python train.py --n_layer=11 --d_model=384 --n_head=3 --n_kv_head=1 --head_dim=128 --d_mlp=1920 --vocab_size=4096 --activation="gelu" --norm="layernorm" --norm_place="pre" --norm_eps=1e-06 --positions="rope" --rope_base=10000.0 --rope_fraction=1.0 --qk_norm=false --attn_scale=0.0884 --bias="none" --tie_embeddings=true --parallel_block=true --init="normal" --init_std_qkv=0.0404 --init_std_o=0.00862 --init_std_up=0.0404 --init_std_down=0.00862 --optimizer="ademamix" --lr=0.000279 --beta1=0.9 --weight_decay=0.78 --lr_head=0.00429 --warmup_steps=407 --schedule="wsd" --decay_fraction=1.0 --decay_shape="linear" --final_lr_fraction=0.0 --batch_tokens=[32768, 65536, 98304] --seq_len=768 --doc_mask=true --train_tokens=345600000 --steps=5589 --dataset="wikipedia_en"
Each number is 500 + 50 x the weight over its row's rms, rounded and kept within 0 to 999. Layers, rows and columns count from 0. Numbers have three digits each. The size before them is the row's rms in percent of the matrix's.

# layer 6 MLP up, 1920x384, rms 0.0389, rows 541-640, columns 128-191
102:541516518556482473463518369540521509520481520495511614481413376574398428458564496480489533504515487471505430466538531524496472465591430580559486543527573525516423491569546480495455517486546587
099:468470460489439446541571407496511523442494526551471452488452410472349492536592446473483516569440475550489570362439465579496541450594549488470431438576533452419597516564506510419546479428458481
105:511473439539538493390467501542482535465387423571387555449527499531486432491459538537415490525556571412490515534488492484470543490511511477497534492473507565518571457575567552525519523470448482
094:520558567546363424497529510463409558507579582488528536424395452539475503549472479544528535417437420514515487538635562481468561447521480556552447401446546547491511507578410492470430604442479491
100:567419540561513469547505570503451434602574525433480474494581577530466481510612409440373527573574541482580477518476535529372482475462484601500494563518554455471447573539526422529565508509483511
104:521429548417456470541570485428526565451473496476462643465602456508478473467558494553556464553471670454371494418462491524444527554459514508518459514500519485456438474497483511525487495614510528
104:556475485539493473495463380565438440486427507463513470517587411514484465481429453577490442494529580536517494500430497455502554494524564530507451492440419523469573565565598499463541582541501463
102:510488444541508465523525469432549412503573599459507507403530470493442553495483493530471588463621582451539564490456560448483513480479466537544420487485504496508510487471618463462569514507479491
097:463363466453517571644562506481470544507514485484442531574517449601593394504516534582493481507445479437510621447450534501495513460552459522401487494511395586540548468516470461567568576481550551
099:528491404426519490474473450536459410494592492474452507548508438456459568594474468447515527549582463548547499447509539490405525570536498531552433535577454482517444554540565474488559518498572475
100:487591422414457572484470577495402547451595614437461544452506468476437461434522468533438464480536571507591505468517544478505539469484478507449509529413502533528455517521619464456438488523510541
097:550604506478559461557471523453440595524494582506373500540493492491486479539566448478467606514523659421541540461495496575480538487552500559484552542601638472516449451541433531460513559497463474
101:523490558476427554508514510553492526538526571523469519461492536531509527623413535477413441514515483517479459539546596488479558430519530488406422490495511395601451493549454498441561483499440459
094:484419572515440465542569493474447506483558504568533517541505414460497409426482549526427553522487431508511467523517603452523476520433472571396450580556563474575500472545466525473567529552460521
106:571447422551514474450557499511458522523479487458434526417508473587426505479513420557492499527616511530480488437488496529436543478558509506483541516471489522453536509504392511588445513506449468
098:456481489464489632516494465427488520452475470520487457426511543596536472472396482499470584536510556534553507520455480514521598571615447512533511480535525461480494665506516417454502514438499498
101:453460481432504545479540470508416524467596594562450481545546573477476529514442458500384552531569537560563475476472555511414532466466491507493423410633550549487476390617505531468556439537504499
103:436561392497508428522499494506501492500500489464529615431538528559568449500500534519452452561499508448536575549465470511446475498420494498476512550483454515561467452555458455473488529544488543
096:450419557517493457546505534488498490494513517474431440555559586353539553548404466585486590466571460340533463404465579521502505399435532530469595454459588523478482532563487500549450478567444468
103:458377490558469561479466560498372514567509513500498533430506505512386530529537485500443516472456568510457550493537473438416509448483567511521527478525514537533579427508388579455543556542512482
094:594503546489505562400447549418580483463432447462556574537496478493505497526455500516482518482539495555564552474473485478519466510505456560472508421505471510514475511532447471505482430509494547
095:543562494505519459576479407554559541463500565476523575493536446443471489488455465522521458461541518474538493551439476492444537485469562530528456566558490547547422498556595543460561494500446426
098:541562559566533559555518484548456525555530503528492494549548554549518434412463526545564577444526490534421456438475567422553568571481433551562443473492576502487500525539492509484596562427492482
101:515457545523452566537546511495503571469575554512486558390476488463460446485520446524551567514506534462496637484476558494451565579398460497593489417551434500494502426457411507469493438415483523
098:563525581531431587558518525517370495376508569466505484440472540473478425486502509577508493475476466507548540472437479548419524473458583555466469518470458517472455524461424490533454486545478565
097:535545527481541473549482447466471643577565499474494439465534535593541553516471517498519553518537493553478458530463522561539522472529507511460506541489490497460496473521457512482513441527562478
095:458528440454529479556471519459485462486572561562523507412609471499475481486580434624510514511521510413576487455456466558523527582531538564462432529599510510473495499595511521471464490568408495
097:502533515481373550484502544440470403485526460527439576461553477550520483564583505520373538442565589470571497367409597566505598502533484548521495480491474471458580486515470475536604492612520444
100:459557442419525436476531464508481505457530481464442546532493408595566518563565452475466434555544517384596545461463488491538518474582532571573450450433491559492531488454485498426508510425474427
096:543468507537448503475571481460443624427597443488464522528521508419497636591449486494595460456483601481590555537567466462537581477523525511573518484385447502564465453530515448566480496470475521
091:475510562474571587529587491461471480515613513563449480420478524488597531471446496422500466451565554396588485546470459548436586502495575528588536433471537450554480450504535486453396536479499414
103:488503559342621526480517517522432570517510455560521504376529494470440470542448571532467527544521468521514560480500580556503523499451579469590546364498542501581496499480558492423572568532469584
102:536536481512460502535510513539420594558544620453527513523542502457476465479517453414532545526474495639475497428452524517476479498533539569549519459536513522452526502509529493500442512586366535
108:457454453469479457568599566462549511544570530506509500529485557501481497524582453473537454523559605565436534512496515507498567609416577451430488502494519489563552518513507473515479484496413590
100:500621627526492490532552485480464529462478584426516504473481592505441470471462528508580493438532458539492540550485489525518535516519499540513556406497541462457506467522474507545487500585496473
103:510427528583552560475520463514437517459634515479449513468509441498507382486421548462491507472497495414460433403553500510493553511509499625429402500486489499356420513506562540497551516486502495
090:579577471524493449584450573487494556529380475399574486459486589519494453507479468484537460458536476482546495492430444531409514520545545511514381512493562538426482487477577522520509365523516513
097:515488522485553467501582529495488428529530561439493483514451418547458410442513526504496549548492493531475497460557485522500508452520464481535456523481596379453414412507425418465416552481504454
100:575501557553415479474549504530556511508499461549538485510614512534551532518408463541498587413496497502597511518460505410522490511464399462507539451423507566517496515441503544551406536573414436
104:487502470390489523538533411572512477422381469573483446513499488562484528503549474449528437448521454406496597403613454502531451590521500498579537488495485425478499418498525473482460549523571460
105:516519507461411394594479500434399465469516472455530486548505502563422449465653493444562473424487505534424667367407528542505490469468501582537481517515488463528545544439486560434438450480518601
102:526522547455446430588493464578428431415585592535373493440478487504478454433599551517505450442502559582559530571378566442497458567556484478557496530473502460433474524489548578482388452447482582
094:532465436509522536516509464588481462519460531433469509490547502597542497403457435484563479467572521528446495436558472525486405497424487540484466574608499468556475533494481575498607476534564429
100:570566534428454471507583545501464516578501505367456483506516484452452488602531518456554462521498503509550538497477515512541502442526468633418479482621440445589628486486561547487540560418503544
098:489428484474544558526557568441488516463510485483444474525538435513490461499588536444530355460551512542494598563499508481482461537384535479389416550444461602534404491490520532477636474591387413
097:632534512457514516542465387473425527507409568569561488525436528528523441540551524564524444505530446548531493497502465403531494412451470442533521528458453442462526481573526450495552514511544482
095:479492559582499617584480517482563468563483466456504558487385527493468484541622491412472515471469515514573501565439464511518556537501505483436566471523474536426507466488535547519485502513425471
099:604500569483509451426504401538527570437364551546485481595507456491543490457473509443465474474507541536521519418560507441454508455499515503465530427556545575456513442568557527439497549497445518
096:568505398491537480510583491525493456484551400447421485441505537529485522594506564551598379502503607532528535463501446490468482494586475528485460489494557544472430461427490545520508455560518430
098:550490547410523465427547505508383520479446527419404510500531490541414584536526489491431483588542548447518482508481585553470467477463432556450493453501508433534493476611512468541478546516543538
097:480571565494412504456505495428464567515490534461509482499597470478469570487589541503437460490478487459555504462521532511546514501494410470424602533507544552510445502531469508557490445563426491
105:439425485547477422469489554474465437483555421522531486524538411442479521528443583511478563490528521478519534434576519459551424554455427511536562544464423553480507548439422570397546428505547454
097:604526517430432558524536500503464451450454575473447496546552510480511501510534492461417481449461585510397453466485450496482523443513448476513536338525529506582512508531525464553537494584473546
101:505564538464512489463552548456569526448533529583364494467518597539384437507526533451499503526494578502578602521376514451431520463497432552525399512394458557475516546414581534543468440513523455
093:533435451384533515468487426500498400581529654534516588476546469526513363404514446608467493458475535499491490524543576510497485482492466524567511485464496530478573468531506539423454483537450449
095:499488499477490539549482457525482479509466609438437487560462570572456453497553502514466491541625519580408462497417484479513418498497527563484515532483518459521575487520449465518438575450505559
099:523470488474562551546502466536525557526392514487463520420534537474462501442484493455511473557480510540646485412553449494553474449442434470476405420416440586527526399484537503496460471552477527
103:480556495464411555620502537486469539499423552516523482462544560487501523495509500449493463515506579555505437618526619545447458443547487584556462437509540592520498519426500483517495510508563496
095:491558480503500542456460436453499590527471513508528585548483481572446563602428448493476585563518515486524514499622568476582537467515505542538499533483530567547436480576481654494520463411428523
095:620441587505488489535475555506528488509464560483437545449508558488426554475500477441440437499517527394539486490463484534509510529567492573484547452557503552441400487562493523543432503540547484
103:497477462420486388547488521534527541527438552393474524438599461495507546630545470488547491531483500468567469491437489464518541540460476456515440538426554464408489459513542553521480537470514470
096:591475525403452579616508447569474523454391511436471494474451538460438420452613461582562516483547534466520540468478515446524493509540511538466435528453432494518487531550463488445465571428473477
102:523541561445437432452471493440510503530479580492444549539434525544469559533538480512493557508527482423479560409450483588458472516391503507518547396507498506509503536482473481568528439582497540
101:509511419436540511528514560409525455508464383565568506504610410505447447494570493499470488491559556470523514497385579405479385572444371507524513582489543505544584556428507513534515574526475454
097:503474620506381478425564496461405641527582580493520526451457571517463557544495452502421436475472613568469473545519458547426560567491531557466495508478505559484533514527483467439496423442490598
099:567483458434481471479586505576537489500559519526505527464632395405397461482497489561513558490516443555550450499467528436535555473455552578513457500505578548556398554507446508534516532575518556
102:500510546428560537535509505541449499540529481605513588461524438482472522590547542469522501481474511527400600436467615543535461516465524546546514398565526414545446401437429564412460511545515497
097:600514492503506480530492442513467535483574440532530506533488492486550520488456592420509338454510493496516528502529529465486470439544452522574544424557495555473483448525517514470508460573524457
100:470537517490529474492439565467500533473505521522463461459489431500474502474502483509384571446518531512533546447526520520452454455433499459523505504492471519426552502604494415510381532494543512
097:567511496480543523460492566436464552643567516538509576495549470557505506423581485500411450411517542498600536608532504474463490493393521528513560568426464515471417474473483476505600458498458545
098:627436540420455537469537449521519491412442448506538546499467606495507510555529444578590435452551517479428458482406493496509525523439503542515503550481567469571501522588493480568440491468464518
100:521577492439444526532573470460556581444484521435556548420556433473500529439550549425458455542540566521481494511472467361552495575499455424581515610565490459516482593564497502537529495487543535
101:512590430485440469469475467416511402479564519447404550480544470529441566540493461387462499475494531470587523591426587530425514533486501540460441486546468532520516481450434451421473515494465547
096:415481616553496581499529588537457570412564537492523576483516524459523559546558441471380489518493557503472407462520512436529431476412442488482543475519418518510462495472509465495490473428477469
107:452410498426473530388551464558435507386455578494491551488564496477468459586513512448526531507506569454441494368525539464443569508514498602530516534481552536495474475552518494504577430579462383
103:529544523467468513502479438505401468500456497575527559545499423448551452516582510469552470528575517451460507578540480492449517586520466497398500599467604427502558517519456539532517534447460460
096:412478516522463480503476510553502515425542456598463577456584439463486532465500523475509503483574525505480570465511489532507493525454486520591507440410484530494432447471524431443562580515486499
108:534481525566469508526607549505418525529477505561511425457516461451396415488434473460548509466534547425560482450484457438452442662472408444486485494441428503546542527493448535551487467428464542
105:502493632437509570577467526553419485352482463540518576526516487484477499524578435549565387481557569571469518474441565501490498503579459502582493524453467524573521452532465509520487538482562539
101:474445513459448470496435469475528473587455495507501497455498436506434416514461495480431385475467543438632580379490474525488506487500557448547578462518491507467570498556446491663539527528513560
095:489480450434474593443503440405482515488414635487476513583419482613439592478443487506544448505502506591455527499402479465560446536576484401424513482412525468530531566414472413528486483498571528
092:495515588529468602459495512504490462503514521509508580528561576466522460540569521470413536533537472557527544463472471436501550485497455475522512535512611593514492553405454531536472590580567443
099:475500531506543513499554504524445537566556473407495523595528475409575532578500438474541535483486611572455520518500578426465468685518483477555410590531455521374470395508497506494568466607486459
099:523469464442481470543571457497529481476455563485503483477507531473490484545412510513518465535439508402586468466493465501490538477531449499573494491445442504406424425526473425521560477455567488
100:547535579502446569536434511443446552557490539432420493457482491518392404590528535459635457459491506471541463518507523521444553509505445530538396462496499519497617503563477448582533435616509499
105:474539443535538467436603499456425558490559618511402572489504476456460522619510477482520473452476508413441526484429513389423386607524510490522556418512420427511473516529537478560404466577467507
092:563473592507467474506512521521512572428480526442458495429585500419524440541527490476469518526523510489423465481481535501516554489421408499571550509507538475613464489601458513609490467561494494
101:524532528489500460467572493466466467470508559380520406503503523516437497530460466485576448485483527533587446397415569483471498489535522502580430512482471571581509619485512580493500445447531428
103:421498551584478563477524455510477462553472560508493430408457496446460417547518473541582427547469544614547433546452512592502528484498535558549481516543500445493446486542409571511472494540391429
093:531407520535492480612479483508491569440518505476406497429511449440510582442555480518559421531512413452534579397511534593543511489457464472530412546477398519505478398505489546444492478428487519
102:563532542428539442433605468538496496475470514523418535526525499453461560526439549488562410477554527494521470519497559584568472399522428436553496466503444531524507416572463536455476445507477431
098:511525486564464378488566527410526533525582466487471456416533407471489458520449430478509530464593577579576428583487460482524527534438438577507542607457478489502487525571520554424483518487511413
102:539422496549520522493640534385462522378448572465442490457519445553478426600461436509527506541553559555499594563573436450539477559545472465467470525493535434483551591384493562598450418534498585
101:511526479465495512580466550475538518511510579609523561513437416552487501545552529385520494482549473478572464605503428494494508500485514487522425490458570509467491485490466586557493479563539421
108:506605533506485461456494515456541511494446546478518513498522493519459578431464455517609551455531559583481501441438500510497471539507498474514494487532532559486504512486513463543454559534524436
099:409448533460446477554612435489524568542569534468499525516509488491408484475486454451446527438626615538550605407554445493547511494651582497461433475484469511518439532533509505601542535582443555
099:629481560468518550445486401405505485586466521478474513504489547486511527566547502550474453423459479403588540493456469535520532413507462608529475514489493488517538463512457488483425508433433465
095:589429589511539478513564532410473547440474506554445527455508581466442379494525435583503474451492535512506503444493668537452515574540444549522606549479558623630482486531524424623559488546501502
098:488493470458447563639532422433499446473489548493558539410533487523507524403535470480401523501643568520503506505522473438475434516488492620510513531573572502439521531493436501480512390509449410
097:541479508475525535488528556437501544437496563522568492460554552488518478509497542494463457495535511540494528481494634459479532464501557600515385425464400498475544564466583461537481481538550457